{
  "head_dim": 64,
  "intermediate_size": 448,
  "vocab_size": 1809,
  "norm": "layernorm",
  "qk_norm": false,
  "attn_scale": 0.125,
  "init": "normal",
  "init_std_down": 0.0049,
  "optimizer": "muon",
  "lr_mult_o": 1.5,
  "lr_mult_down": 2.0,
  "decay_fraction": 0.411,
  "doc_mask": false,
  "train_tokens": 137800000,
  "max_steps": 11641
}
Each number is 50 + 12 x the weight over its row's rms, rounded and kept within 0 to 99. Layers, rows and columns count from 0. The size before them is the row's rms in percent of the matrix's.

# o: layer 9 attention output (transposed), 128x128, rms 0.535, rows 98-127, columns 64-95
# v: layer 9 attention value, 128x128, rms 0.406, rows 99-127, columns 64-95
# up: layer 9 MLP up, 448x128, rms 0.336, rows 0-70, columns 64-95
# down: layer 9 MLP down (transposed), 448x128, rms 0.398, rows 0-69, columns 64-95
o98 116:49 46 49 60 67 58 38 48 62 66 40 52 54 70 50 57 35 49 25 57 48 67 55 51 22 45 57 52 43 64 62 58
v99 114:42 69 42 55 58 60 50 37 45 54 63 56 53 52 50 65 53 40 49 38 58 41 50 39 61 59 65 60 32 51 52 47
o99 115:59 47 89 33 33 54 52 54 32 37 42 65 52 58 72 36 53 57 38 34 54 42 40 60 28 47 33 59 45 64 20 48
v100 119:33 32 41 73 62 32 54 52 57 39 25 51 49 53 30 52 38 63 38 50 53 47 47 69 37 64 37 47 18 55 49 61
o100 118:47 42 51 39 38 43 55 46 38 43 77 42 56 63 54 59 40 43 57 65 43 32 65 39 39 60 65 62 63 53 47 40
v101 114:71 62 43 44 35 36 60 38 50 42 58 27 57 48 78 56 53 34 49 45 72 52 53 54 46 50 58 41 51 46 64 62
o101 118:20 41 46 41 71 59 42 82 57 45 61 55 37 49 38 43 48 53 49 54 62 51 41 59 57 55 73 22 67 52 40 43
v102 109:43 44 54 29 49 50 57 58 62 44 57 58 35 64 41 34 26 40 59 45 54 57 42 49 51 52 51 68 59 48 43 49
o102 108:51 24 58 82 61 45 40 79 49 50 37 48 44 46 40 56 51 70 34 41 60 25 37 50 37 72 78 59 44 35 65 50
v103 114:60 34 49 81 58 58 63 37 27 68 50 46 51 53 62 87 54 49 46 51 58 54 42 26 33 31 53 51 45 52 41 57
o103 112:41 66 54 38 37 44 56 24 64 47 33 49 57 28 43 48 56 39 39 30 46 62 46 59 56 36 48 42 55 67 68 51
v104 117:36 58 46 43 51 27 51 57 27 47 56 47 18 47 53 43 52 66 51 47 53 58 44 55 53 43 40 42 57 74 57 69
o104 112:46 44 33 69 57 31 43 49 66 55 48 49 51 53 42 56 55 45 66 50 56 38 51 55 66 60 39 63 58 33 60 43
v105 118:44 61 40 46 40 59 61 57 57 32 28 72 41 56 59 43 60 77 57 43 36 58 44 51 70 48 53 53 29 58 43 44
o105 120:51 42 67 49 53 47 59 63 51 59 56 26 53 60 37 43 48 18 62 61 49 50 58 40 31 65 48 34 40 26 24 49
v106 117:29 56 61 28 35 43 68 46 62 37 54 58 41 45 43 44 58 59 53 59 32 55 49 40 34 37 82 50 53 31 53 54
o106 115:53 41 35 55 35 54 58 47 55 57 31 60 55 57 55 42 43 52 54 28 76 44 47 46 53 58 29 48 49 44 46 44
v107 111:47 23 56 53 64 52 48 62 46 67 46 48 57 44 68 60 70 58 73 44 43 58 49 74 39 50 59 61 69 47 56 28
o107 110:62 48 43 59 23 48 52 41 63 36 87 52 38 46 55 26 55 43 65 49 67 44 57 38 42 50 52 37 41 66 82 65
v108 116:49 44 53 43 68 50 53 45 36 31 62 53 40 39 63 50 45 54 59 58 48 58 49 44 50 38 41 49 46 42 48 39
o108 119:41 53 47 57 51 70 46 58 66 46 27 32 38 76 44 52 68 61 66 38 26 38 30 42 82 25 58 58 51 47 45 56
v109 119:43 38 56 59 51 68 45 50 31 32 53 51 48 58 41 39 62 31 41 38 52 61 60 59 53 46 42 59 34 52 37 49
o109 116:54 70 56 37 40 57 40 45 52 41 57 44 59 47 51 49 67 58 64 51 41 28 43 60 38 62 48 55 64 45 58 51
v110 116:48 56 69 33 50 46 82 30 46 42 24 25 55 69 49 53 44 49 44 59 65 37 55 63 48 69 47 52 54 41 48 59
o110 113:69 49 47 70 53 39 42 58 45 35 61 51 35 56 47 59 72 62 77 47 56 45 38 21 50 56 59 43 46 64 33 34
v111 113:61 58 35 26 38 48 71 62 36 42 51 51 59 54 52 30 75 46 47 32 60 50 54 32 34 49 40 62 57 40 69 52
o111 113:37 23 54 35 62 45 77 48 50 61 51 49 58 46 41 44 40 45 54 52 27 49 54 55 71 34 63 67 49 61 44 45
v112 116:31 25 30 30 37 41 43 35 46 49 55 56 68 52 61 60 62 24 65 65 42 57 47 41 58 58 64 61 58 62 47 55
o112 119:62 59 47 59 46 63 42 55 58 41 53 22 47 50 41 34 36 26 28 35 51 42 34 68 45 35 58 40 51 55 35 43
v113 122:48 42 51 48 64 53 47 38 49 35 57 62 43 44 51 36 56 45 44 38 47 35 67 76 11 53 60 64 47 52 42 39
o113 121:50 66 52 55 42 48 61 53 49 29 57 67 55 56 32 39 49 46 48 58 42 46 61 43 69 39 49 41 50 60 76 52
v114 121:56 41 43 42 68 51 38 47 42 55 49 39 51 52 56 57 55 50 48 46 39 37 41 65 37 41 70 68 33 54 46 79
o114 121:41 40 59 38 40 59 63 56 51 33 41 66 37 58 72 49 57 54 52 60 84 68 60 49 63 63 71 48 44 60 27 46
v115 114:48 34 61 64 48 42 45 51 72 46 50 42 54 27 67 26 47 57 50 47 48 44 44 56 77 70 47 39 39 42 60 43
o115 116:63 53 49 57 69 58 59 65 54 35 67 44 51 51 45 62 69 47 52 59 39 35 55 31 51 37 49 53 48 49 52 60
v116 112:49 44 52 34 32 47 67 52 29 53 82 68 27 55 29 50 73 63 31 55 58 35 47 72 70 50 38 38 34 25 35 44
o116 114:37 39 61 61 41 56 53 44 53 40 30 50 65 39 63 59 48 63 70 49 20 48 00 34 70 29 45 44 45 51 39 55
v117 126:50 44 52 44 50 51 52 20 34 45 66 65 53 51 74 49 42 43 45 37 54 54 44 42 51 64 58 39 71 51 50 64
o117 124:38 46 42 48 45 65 55 73 56 42 68 49 58 63 30 52 65 63 49 53 25 45 53 81 46 50 45 50 42 54 42 55
v118 120:67 41 52 42 48 50 82 53 42 72 56 51 46 47 46 33 55 39 45 54 51 58 58 42 62 50 64 33 55 61 34 26
o118 120:46 51 62 41 70 56 44 34 48 52 41 44 69 49 40 60 41 61 53 57 45 33 85 51 56 37 49 54 52 62 33 56
v119 115:49 47 43 40 56 73 62 55 55 40 34 65 59 52 55 47 20 39 53 45 79 72 41 54 57 48 45 66 31 59 43 32
o119 115:64 48 49 54 40 61 44 36 52 60 49 36 43 34 47 71 62 59 58 27 42 63 57 64 56 62 71 42 46 52 51 56
v120 114:44 53 52 62 25 44 60 38 40 53 68 50 16 37 51 57 41 57 47 41 50 34 39 40 52 66 61 90 58 44 65 62
o120 111:42 52 47 69 60 49 43 61 56 38 48 42 64 56 56 57 56 37 45 44 39 56 49 49 37 60 53 26 64 35 25 36
v121 118:40 89 43 56 68 74 43 50 61 63 62 50 39 37 37 53 58 28 35 39 60 48 47 46 50 32 40 63 49 61 64 41
o121 115:59 42 68 31 43 47 28 51 47 36 49 38 20 58 71 56 43 53 50 73 48 60 65 59 55 52 48 40 37 34 33 58
v122 123:18 50 36 56 59 63 61 50 44 73 28 52 48 60 58 42 46 40 20 66 56 42 54 59 45 38 48 44 63 61 77 58
o122 121:67 38 46 41 45 24 40 52 66 68 63 49 60 38 46 45 64 66 32 46 44 56 39 38 48 45 57 54 49 25 46 44
v123 115:50 68 43 66 39 49 48 57 40 60 65 68 65 56 48 51 48 51 42 57 57 53 49 69 55 55 39 59 54 73 25 55
o123 115:48 32 61 33 63 43 59 47 49 45 48 46 40 66 52 38 29 41 41 38 38 49 50 36 50 49 57 38 47 13 51 60
v124 113:64 53 45 56 66 53 39 56 60 50 60 53 43 42 56 40 32 38 49 75 58 27 40 54 61 38 62 56 49 41 37 38
o124 109:49 48 76 55 34 45 69 36 55 76 50 37 40 30 59 48 56 65 28 51 39 55 67 36 52 76 58 41 58 57 56 77
v125 125:62 39 68 59 36 60 41 46 32 49 60 57 51 62 58 48 66 39 39 58 42 42 50 59 33 33 51 48 46 34 48 40
o125 128:24 57 37 40 53 61 58 44 61 42 44 58 55 68 51 47 61 37 57 39 42 49 19 54 58 69 46 44 44 61 38 79
v126 119:58 62 41 53 49 47 47 22 75 60 50 32 44 45 39 42 51 56 40 70 59 48 51 57 48 20 49 46 38 36 55 71
o126 117:45 50 58 54 57 47 58 60 47 66 33 63 41 53 48 46 59 42 50 40 47 63 48 57 46 50 70 49 77 66 53 30
v127 118:34 30 42 40 35 55 52 31 52 41 58 64 51 65 41 70 68 54 41 35 55 47 38 60 50 41 53 23 55 44 52 52
o127 121:70 44 48 43 75 54 51 57 41 27 46 56 49 43 58 25 56 40 49 37 62 68 84 39 49 53 48 43 49 52 76 51
up0 105:44 57 42 54 63 77 41 57 52 58 62 40 53 71 47 59 59 67 54 34 59 50 64 49 39 42 32 15 43 42 66 32
down0 097:70 49 51 46 47 26 70 51 29 51 33 56 54 36 23 68 41 43 44 64 38 50 53 59 30 59 38 78 72 36 49 56
up1 088:43 43 54 34 49 52 46 50 56 57 60 53 52 48 42 43 45 38 63 28 49 60 74 43 38 42 55 65 34 44 39 54
down1 087:45 62 64 40 41 43 59 34 67 36 63 60 50 22 51 59 59 40 35 69 51 59 34 58 62 59 32 52 60 51 74 57
up2 108:60 54 37 32 41 51 71 45 71 44 55 49 48 48 44 60 42 54 17 28 59 42 60 55 45 51 64 58 59 28 57 51
down2 104:55 50 30 48 54 61 69 50 45 34 15 56 45 58 42 47 71 56 57 57 62 38 41 41 62 50 37 38 55 39 56 58
up3 095:52 59 24 19 54 39 52 35 49 59 54 42 59 45 56 77 46 62 52 36 68 44 57 66 52 46 52 52 53 50 47 39
down3 101:38 35 58 79 74 42 24 41 42 42 33 46 43 43 40 37 50 49 77 54 68 34 31 58 45 68 46 53 60 47 31 59
up4 101:45 47 46 32 49 74 41 40 56 68 40 51 55 37 50 55 54 40 56 59 39 42 67 58 53 54 36 58 62 41 60 33
down4 108:69 64 36 58 56 47 63 41 49 32 33 57 31 67 47 48 22 33 75 32 53 62 65 64 55 64 70 64 57 54 43 66
up5 115:44 55 38 51 62 46 54 47 45 45 41 38 50 55 41 62 56 29 36 66 48 37 42 32 49 46 46 53 40 70 78 57
down5 115:25 37 33 29 43 58 49 66 45 50 60 56 39 45 50 44 63 48 51 55 54 47 38 46 55 40 58 41 51 57 46 69
up6 107:61 60 49 36 52 69 64 47 43 60 45 50 40 39 45 54 42 20 44 54 70 54 51 35 53 46 68 58 52 54 32 60
down6 102:49 58 55 66 40 49 82 66 43 57 47 51 40 69 43 47 52 72 59 53 48 58 28 66 70 43 29 45 47 59 27 48
up7 106:57 47 49 40 51 65 40 57 55 43 56 33 57 55 50 70 60 25 48 66 50 70 39 27 56 41 57 36 40 41 39 52
down7 105:56 36 33 32 50 53 69 56 23 58 36 38 48 72 44 37 40 61 42 49 59 41 53 51 50 60 54 57 25 68 26 58
up8 099:41 72 63 31 36 40 55 79 50 75 62 34 58 60 41 53 46 39 75 49 34 48 65 41 29 38 50 42 35 56 42 58
down8 112:63 58 60 34 33 55 52 55 47 61 32 47 69 51 55 48 42 50 67 54 66 35 65 45 59 62 48 70 51 43 54 48
up9 075:53 49 56 48 49 41 64 48 47 63 45 62 33 59 48 46 56 44 51 45 47 23 43 55 27 64 16 54 59 74 58 59
down9 078:67 58 46 61 69 51 66 34 35 36 47 58 38 51 24 65 44 41 39 60 37 53 63 59 52 42 66 52 38 33 43 41
up10 102:53 36 41 66 70 37 54 58 76 52 45 37 61 57 46 61 30 56 48 59 45 45 48 46 45 61 62 52 62 59 49 38
down10 111:57 84 59 45 41 41 45 46 62 51 49 47 59 67 47 63 70 47 58 41 40 62 47 75 39 40 48 43 45 40 44 54
up11 101:64 58 57 35 46 47 56 44 48 65 73 37 53 39 35 65 41 44 38 28 53 71 59 32 36 46 50 44 42 49 60 48
down11 101:69 37 48 54 62 43 43 45 18 33 55 68 42 55 52 37 26 53 39 64 50 30 65 67 46 51 60 60 57 68 31 54
up12 094:43 65 45 46 36 33 22 46 81 62 61 54 37 64 48 58 65 37 46 52 50 61 63 39 44 37 50 39 49 51 35 61
down12 096:63 50 50 75 54 45 42 47 34 46 53 68 45 36 53 49 61 61 31 73 58 50 54 62 59 69 51 42 50 57 40 18
up13 114:55 48 46 55 39 48 53 61 53 56 50 47 35 39 32 50 51 56 41 32 56 46 67 54 41 36 48 58 63 63 57 46
down13 107:42 43 37 35 39 47 67 40 71 67 67 46 70 56 55 47 54 45 44 52 51 45 21 37 64 48 35 41 43 40 48 77
up14 110:55 38 57 78 62 44 32 47 60 43 54 46 41 49 35 68 22 37 60 35 52 65 66 40 40 32 44 46 60 61 50 20
down14 098:63 49 59 54 61 44 71 63 51 63 55 28 50 43 58 41 49 56 68 50 60 49 49 58 54 67 74 35 47 77 39 69
up15 107:34 53 54 75 61 49 72 67 58 53 36 58 43 48 46 63 40 69 15 71 53 57 57 45 46 47 64 56 68 57 55 30
down15 104:54 69 34 51 36 50 34 39 72 58 50 24 41 57 66 50 33 75 69 46 46 66 47 64 55 60 64 70 66 38 45 62
up16 095:55 38 54 54 61 55 51 69 38 63 63 58 59 68 52 60 40 51 61 60 47 69 66 68 37 39 43 38 39 49 44 45
down16 103:15 41 76 48 34 52 43 59 47 52 50 39 51 57 61 38 55 49 53 57 42 52 61 31 62 60 29 44 61 55 55 33
up17 083:35 67 58 53 48 38 54 70 44 35 49 46 42 58 51 66 45 37 13 55 68 48 46 43 58 59 62 40 33 48 50 38
down17 086:49 32 51 53 57 43 48 34 66 51 25 46 43 52 52 46 53 39 51 35 45 75 46 67 59 60 47 58 65 38 57 62
up18 103:67 36 55 57 74 30 45 34 58 51 56 63 54 58 45 60 35 63 38 31 31 62 53 58 47 45 55 46 57 48 28 46
down18 094:52 67 38 47 66 39 65 57 61 54 40 58 49 38 47 56 63 67 69 53 54 27 44 47 70 48 36 25 41 36 32 69
up19 108:49 45 42 49 69 47 62 23 45 72 66 62 59 50 37 48 51 38 48 33 57 49 46 25 28 52 57 37 40 56 69 56
down19 110:40 26 52 54 46 49 51 76 65 34 58 46 54 29 33 45 37 72 56 33 57 44 50 54 59 52 59 57 70 63 49 44
up20 097:51 55 73 39 36 45 42 62 48 46 56 32 44 53 42 39 41 57 63 56 44 63 38 60 50 47 26 46 53 21 49 75
down20 095:61 56 61 62 71 22 50 34 46 70 64 46 49 34 43 43 45 28 54 53 54 48 07 54 53 48 42 52 46 33 56 66
up21 083:53 73 43 35 60 43 59 51 39 66 35 41 49 62 39 27 48 49 39 44 55 50 69 66 30 32 36 49 56 30 47 52
down21 088:50 55 42 56 32 45 57 54 58 50 39 83 66 45 46 51 33 41 58 51 38 66 24 51 55 58 60 64 54 46 72 30
up22 086:66 64 55 72 46 48 32 49 58 48 53 54 32 42 45 62 60 35 52 86 57 62 51 61 29 41 54 47 25 53 49 53
down22 090:36 47 27 40 60 61 71 65 33 55 60 32 65 52 57 62 29 44 42 44 55 61 66 63 60 41 38 63 55 82 44 23
up23 104:48 47 51 31 39 35 68 67 43 59 61 39 71 57 59 33 47 41 42 42 49 44 48 39 44 54 51 45 51 53 59 39
down23 090:62 54 25 58 65 53 25 23 47 56 42 55 46 61 45 55 49 40 63 47 44 27 22 72 40 48 63 65 59 48 42 57
up24 090:47 43 57 43 50 54 63 36 65 56 70 59 43 74 43 59 63 37 52 47 42 57 28 67 58 54 63 50 46 29 52 56
down24 098:30 57 37 48 32 55 70 66 58 50 43 52 46 25 83 56 29 58 48 50 52 47 59 27 36 59 29 50 60 49 34 43
up25 114:49 65 58 40 50 46 44 45 57 47 52 54 63 71 54 59 47 53 54 50 68 27 48 27 62 50 37 40 54 54 39 55
down25 105:25 59 31 45 34 62 36 50 71 59 68 54 69 48 35 40 40 46 42 73 48 44 44 45 59 30 54 58 50 46 46 61
up26 090:46 60 62 30 59 53 66 32 72 63 57 56 45 39 81 59 43 51 52 49 32 66 73 67 63 53 38 50 49 63 43 25
down26 087:57 77 56 37 35 42 32 49 42 42 36 32 60 37 32 53 64 50 57 60 67 45 49 39 38 63 52 27 52 39 56 48
up27 086:42 40 50 38 55 68 55 54 54 60 34 52 53 51 38 52 19 66 34 47 47 53 57 59 42 54 63 74 36 54 82 35
down27 082:32 43 44 55 62 30 56 45 40 49 55 38 45 43 59 50 50 33 67 36 48 37 27 52 48 50 58 51 62 38 26 53
up28 114:65 50 42 68 47 53 52 57 52 49 43 53 73 28 41 38 55 56 47 47 51 26 54 59 46 63 42 53 59 45 67 79
down28 112:49 41 64 41 70 51 61 61 54 52 66 57 77 67 59 69 72 41 68 56 50 72 38 55 45 38 65 76 55 57 34 50
up29 078:53 62 45 34 41 43 41 78 48 29 52 46 56 45 68 54 22 47 37 27 44 55 83 50 37 62 48 56 59 33 49 52
down29 091:43 38 53 56 49 64 60 43 66 54 45 47 26 63 53 39 48 60 69 63 36 39 55 71 42 34 53 50 46 59 61 55
up30 104:51 57 51 51 64 53 62 35 60 60 44 42 60 53 45 63 70 64 67 36 19 53 78 48 53 55 66 50 55 49 54 34
down30 096:58 42 32 40 58 51 56 57 49 47 57 54 67 36 62 30 55 38 42 30 51 41 70 50 63 52 54 56 61 38 30 47
up31 102:55 38 63 52 64 62 48 54 45 64 65 55 57 60 50 45 36 54 50 49 57 43 51 57 56 50 58 43 72 76 38 37
down31 107:39 56 36 36 61 59 61 66 62 42 40 65 41 76 29 57 42 62 57 66 56 53 30 41 24 39 54 54 37 42 53 47
up32 112:56 59 42 39 42 58 61 59 53 64 72 26 50 40 60 49 43 35 48 70 60 62 59 57 27 41 35 36 43 36 55 52
down32 104:53 39 49 54 43 67 36 54 43 63 51 44 44 40 52 62 64 59 52 66 42 34 64 39 46 32 52 45 48 44 34 52
up33 111:63 70 45 55 60 57 36 41 51 31 29 38 38 63 42 39 42 40 21 44 55 35 65 40 27 57 50 33 29 54 37 49
down33 099:34 31 62 39 43 54 46 52 30 50 58 51 46 57 50 46 73 59 35 63 58 66 99 44 68 57 40 46 72 62 42 47
up34 084:53 27 49 74 60 40 58 49 53 48 49 63 54 52 52 49 61 43 56 50 65 66 56 41 46 49 60 52 44 62 47 65
down34 085:39 41 37 60 31 38 61 38 75 58 42 65 58 40 54 53 50 56 35 74 60 44 54 64 44 31 74 62 36 37 68 52
up35 092:52 62 61 53 35 56 49 57 62 33 43 40 37 61 55 58 53 67 64 35 44 74 53 60 49 39 74 43 55 43 67 71
down35 093:38 42 31 46 57 35 51 54 63 53 53 56 45 76 39 47 34 40 53 66 24 34 49 50 45 46 43 65 52 61 41 40
up36 072:64 49 37 60 41 48 25 51 50 41 60 54 34 43 40 56 52 55 37 38 77 47 78 73 41 42 51 54 59 66 50 33
down36 089:35 51 40 35 60 56 63 35 45 48 50 59 52 46 65 56 51 38 68 49 40 60 60 44 47 52 52 71 39 23 39 49
up37 083:71 66 45 56 43 59 48 40 57 37 39 57 67 54 66 55 54 27 59 41 43 54 28 45 67 48 65 59 60 48 61 46
down37 093:50 53 67 52 29 46 50 45 54 48 53 38 39 51 38 50 48 47 45 45 66 28 43 61 38 48 39 63 47 56 40 61
up38 101:45 44 57 62 67 65 39 50 60 64 38 60 65 58 54 76 59 42 27 41 66 52 58 58 63 40 62 20 36 40 36 74
down38 100:43 36 39 71 38 41 31 50 49 66 54 62 63 52 55 57 53 71 49 54 42 73 46 49 40 60 53 40 47 42 62 44
up39 103:59 55 39 47 63 45 54 55 69 51 38 41 48 69 52 47 55 18 24 62 35 47 44 48 49 73 50 17 48 53 57 34
down39 102:36 57 33 52 50 69 44 50 59 43 53 67 58 65 52 75 45 54 56 61 48 55 62 55 75 39 46 66 84 20 69 54
up40 101:43 86 51 41 59 32 56 61 48 41 58 60 56 38 28 58 50 43 50 45 62 70 40 41 53 53 43 36 37 39 40 20
down40 101:54 50 40 55 48 54 65 41 59 25 42 54 36 54 56 32 60 71 43 47 64 66 79 40 39 50 40 45 27 68 49 58
up41 107:39 43 53 36 63 31 67 59 44 49 50 67 71 26 52 55 41 62 70 49 34 55 24 48 51 50 44 36 48 24 63 45
down41 112:43 59 47 54 40 61 30 76 63 64 60 61 63 46 42 42 47 53 60 67 57 67 42 53 34 55 60 49 66 40 27 67
up42 105:50 40 46 71 65 51 59 51 74 65 47 55 41 63 52 53 32 39 38 77 54 57 44 25 59 45 41 62 45 65 49 58
down42 096:47 49 32 44 42 32 30 52 43 32 62 60 54 50 28 19 59 59 44 53 49 49 39 45 64 65 65 63 56 68 49 52
up43 106:65 45 34 20 51 53 59 26 54 53 55 63 49 35 85 40 40 38 39 33 49 57 39 46 34 38 60 45 67 43 33 45
down43 111:32 44 65 79 56 72 41 41 60 41 52 46 67 65 35 54 61 53 76 61 77 41 59 37 64 78 47 57 35 40 55 54
up44 069:33 67 47 60 43 53 44 45 39 50 68 47 55 37 61 47 45 46 61 71 28 39 87 47 39 63 45 51 66 42 31 36
down44 068:16 41 53 46 49 46 44 30 69 33 34 48 45 68 32 59 39 43 43 53 60 36 12 68 51 55 65 47 51 63 46 38
up45 102:70 60 55 67 77 37 54 37 64 37 55 56 58 43 55 38 55 36 47 36 38 45 33 34 45 48 40 32 46 63 47 47
down45 101:49 64 40 69 23 39 51 57 49 40 62 42 47 56 34 57 57 61 25 64 54 54 43 38 21 53 51 32 67 43 64 26
up46 073:66 43 61 34 76 49 59 50 63 41 40 42 41 51 42 27 49 37 69 40 48 52 88 29 45 32 55 43 47 47 44 60
down46 082:53 47 65 52 36 48 36 59 47 54 66 52 57 34 60 68 59 52 33 44 52 46 39 72 70 40 44 50 71 46 44 42
up47 082:75 39 57 50 42 76 56 61 56 47 32 35 25 63 54 42 54 51 48 34 62 39 50 82 60 53 56 61 33 36 70 68
down47 083:46 45 55 62 57 40 31 55 57 32 57 64 56 35 49 44 40 51 48 59 55 69 40 20 41 65 43 62 56 32 44 30
up48 106:64 37 44 66 66 51 58 47 47 70 49 23 55 31 43 35 68 56 39 69 40 46 70 40 55 63 60 52 46 44 60 24
down48 102:57 58 58 45 42 63 45 52 66 56 48 47 56 38 41 46 56 36 38 70 52 63 48 66 49 67 67 49 33 61 41 53
up49 097:54 46 50 64 60 55 39 56 53 48 59 58 56 76 67 51 27 47 60 53 49 73 20 54 42 40 45 45 61 52 59 50
down49 092:21 57 25 54 74 66 47 38 51 47 39 54 82 27 39 44 43 60 47 71 53 37 27 39 51 51 42 46 41 54 64 49
up50 080:37 42 32 55 44 64 36 57 48 49 36 71 41 50 61 61 55 48 56 49 71 30 56 58 44 39 31 50 41 46 46 30
down50 101:63 43 43 54 44 42 51 53 48 50 47 33 57 36 51 38 53 47 56 52 41 55 75 43 56 48 63 36 57 46 58 46
up51 104:71 64 52 28 62 50 63 64 70 66 58 49 52 50 35 59 34 46 57 51 38 54 78 58 49 68 15 32 49 69 57 59
down51 098:39 66 51 51 51 74 49 57 52 52 48 32 58 48 46 56 58 37 19 41 76 50 64 42 59 38 71 41 58 58 42 54
up52 077:54 48 49 50 60 51 54 58 57 20 54 54 73 28 57 32 47 35 54 64 33 29 82 57 68 42 41 56 38 59 43 36
down52 088:55 53 51 47 49 59 50 36 41 61 46 47 22 49 44 65 37 58 57 34 63 53 00 33 44 50 72 51 53 31 47 55
up53 095:52 69 43 40 73 51 75 64 50 52 59 54 50 73 41 54 42 54 38 58 42 49 53 32 47 45 64 44 46 77 55 30
down53 095:49 48 48 33 59 60 77 61 62 57 52 81 55 53 39 62 59 57 35 55 66 25 46 36 36 50 52 69 58 36 56 71
up54 117:47 53 44 57 44 34 45 59 44 61 42 39 72 54 54 67 47 53 77 70 40 60 50 40 44 71 49 34 53 73 61 64
down54 116:30 56 54 39 51 35 53 52 74 58 43 41 43 39 60 46 36 29 46 48 56 39 39 45 53 48 57 56 58 47 45 57
up55 094:60 42 62 55 56 56 73 49 48 39 24 50 53 66 32 32 52 60 51 35 56 46 44 45 40 27 54 50 62 56 63 42
down55 101:51 57 46 50 63 48 41 40 51 43 59 44 79 40 44 45 37 47 52 41 52 51 81 51 50 87 49 54 48 61 57 76
up56 090:46 37 60 58 56 51 60 47 69 55 52 51 44 38 15 68 58 45 46 28 35 52 57 45 53 48 47 39 32 55 44 48
down56 089:46 41 47 52 57 66 33 52 79 46 52 50 36 69 58 65 35 46 58 35 59 44 51 22 37 42 48 69 50 52 74 34
up57 100:64 38 61 56 28 47 39 46 65 46 49 69 52 42 54 67 48 46 65 55 48 58 57 33 45 51 47 64 60 71 60 66
down57 098:29 68 57 47 48 59 54 44 41 55 45 36 52 46 25 36 39 72 50 47 23 48 50 34 45 55 46 48 51 40 47 54
up58 097:58 69 48 62 41 53 54 31 48 60 56 52 61 71 55 53 54 52 58 32 81 44 34 55 44 51 31 39 55 26 33 61
down58 092:72 57 58 43 44 47 68 34 54 40 31 34 26 56 71 52 57 67 56 67 59 65 39 30 62 29 66 43 54 77 49 46
up59 099:57 67 34 48 59 47 54 31 66 55 58 56 16 46 41 53 29 58 41 59 35 35 57 43 30 57 56 74 51 53 31 60
down59 102:52 25 38 77 34 45 45 53 57 59 48 34 55 45 41 45 38 17 38 50 47 68 63 76 46 54 55 46 60 53 41 70
up60 112:52 58 60 27 40 70 56 72 61 57 67 59 37 67 33 47 28 49 40 62 39 48 36 29 70 57 59 27 43 44 58 50
down60 113:63 58 34 60 66 42 67 48 59 39 51 45 36 34 45 68 56 55 49 45 60 57 39 51 31 32 32 51 34 41 56 53
up61 106:49 55 61 28 29 68 51 37 45 57 40 47 59 46 50 41 50 50 37 48 43 54 57 44 70 46 39 61 61 55 58 60
down61 105:41 76 56 57 68 71 49 50 51 61 68 79 37 59 40 64 56 50 43 60 35 62 39 55 59 35 30 38 45 48 66 43
up62 106:46 54 46 50 60 57 43 44 64 46 29 66 40 53 52 69 48 48 45 56 69 49 41 50 60 48 32 55 44 50 57 68
down62 103:51 41 44 72 51 73 58 42 45 44 43 49 55 72 54 54 32 59 72 67 40 63 24 63 35 46 63 50 57 54 50 74
up63 096:45 42 32 31 38 59 41 29 58 44 32 36 67 62 46 51 42 45 64 42 44 46 52 36 53 31 55 50 65 47 45 57
down63 089:55 57 65 49 44 67 54 48 28 47 39 50 65 51 43 51 31 44 23 51 61 68 67 36 49 43 50 62 52 48 32 66
up64 095:43 59 71 49 50 38 40 55 45 51 68 45 27 45 47 48 36 32 50 44 51 42 43 68 44 70 42 26 30 56 62 38
down64 100:60 54 51 57 29 38 65 56 48 55 60 60 42 66 71 45 68 51 48 51 52 53 61 45 66 34 74 40 43 68 39 48
up65 108:55 50 47 49 48 69 62 65 50 62 56 42 63 52 30 44 44 64 55 55 53 29 66 52 39 54 40 37 55 42 43 33
down65 104:50 60 45 65 43 53 60 53 53 51 49 48 73 44 49 44 61 69 50 56 68 32 31 32 55 50 42 63 31 70 61 52
up66 067:41 51 51 57 46 53 57 42 63 54 34 27 63 63 43 50 66 53 50 46 37 49 75 55 46 51 53 48 47 57 73 40
down66 076:56 52 69 59 65 52 33 47 38 42 70 77 42 21 54 69 35 47 53 57 60 57 29 58 55 39 61 44 45 39 31 37
up67 106:60 47 51 57 39 64 44 56 53 57 56 23 52 51 13 55 46 48 64 54 54 44 27 63 34 52 41 54 69 54 23 39
down67 113:64 63 62 46 62 35 67 55 47 44 39 57 32 38 48 57 73 52 61 43 48 62 35 50 49 51 40 36 33 53 33 35
up68 111:55 66 43 44 67 47 47 43 33 53 53 56 30 54 53 49 33 69 47 38 41 68 61 56 36 53 35 49 38 83 39 77
down68 106:69 48 54 54 60 52 46 40 64 34 51 58 35 63 59 51 62 54 23 49 46 53 48 30 14 56 53 47 40 39 55 57
up69 057:67 54 34 36 29 58 29 44 54 34 42 42 38 44 43 52 71 36 70 43 53 45 96 53 67 49 62 43 39 55 57 43
down69 060:39 46 54 44 54 65 88 51 57 61 68 61 61 59 62 46 44 41 39 55 46 63 44 64 54 60 39 46 62 56 38 46
up70 093:47 39 52 77 51 54 43 45 52 37 52 54 79 50 45 49 52 42 32 62 45 37 39 46 39 28 32 46 27 46 65 50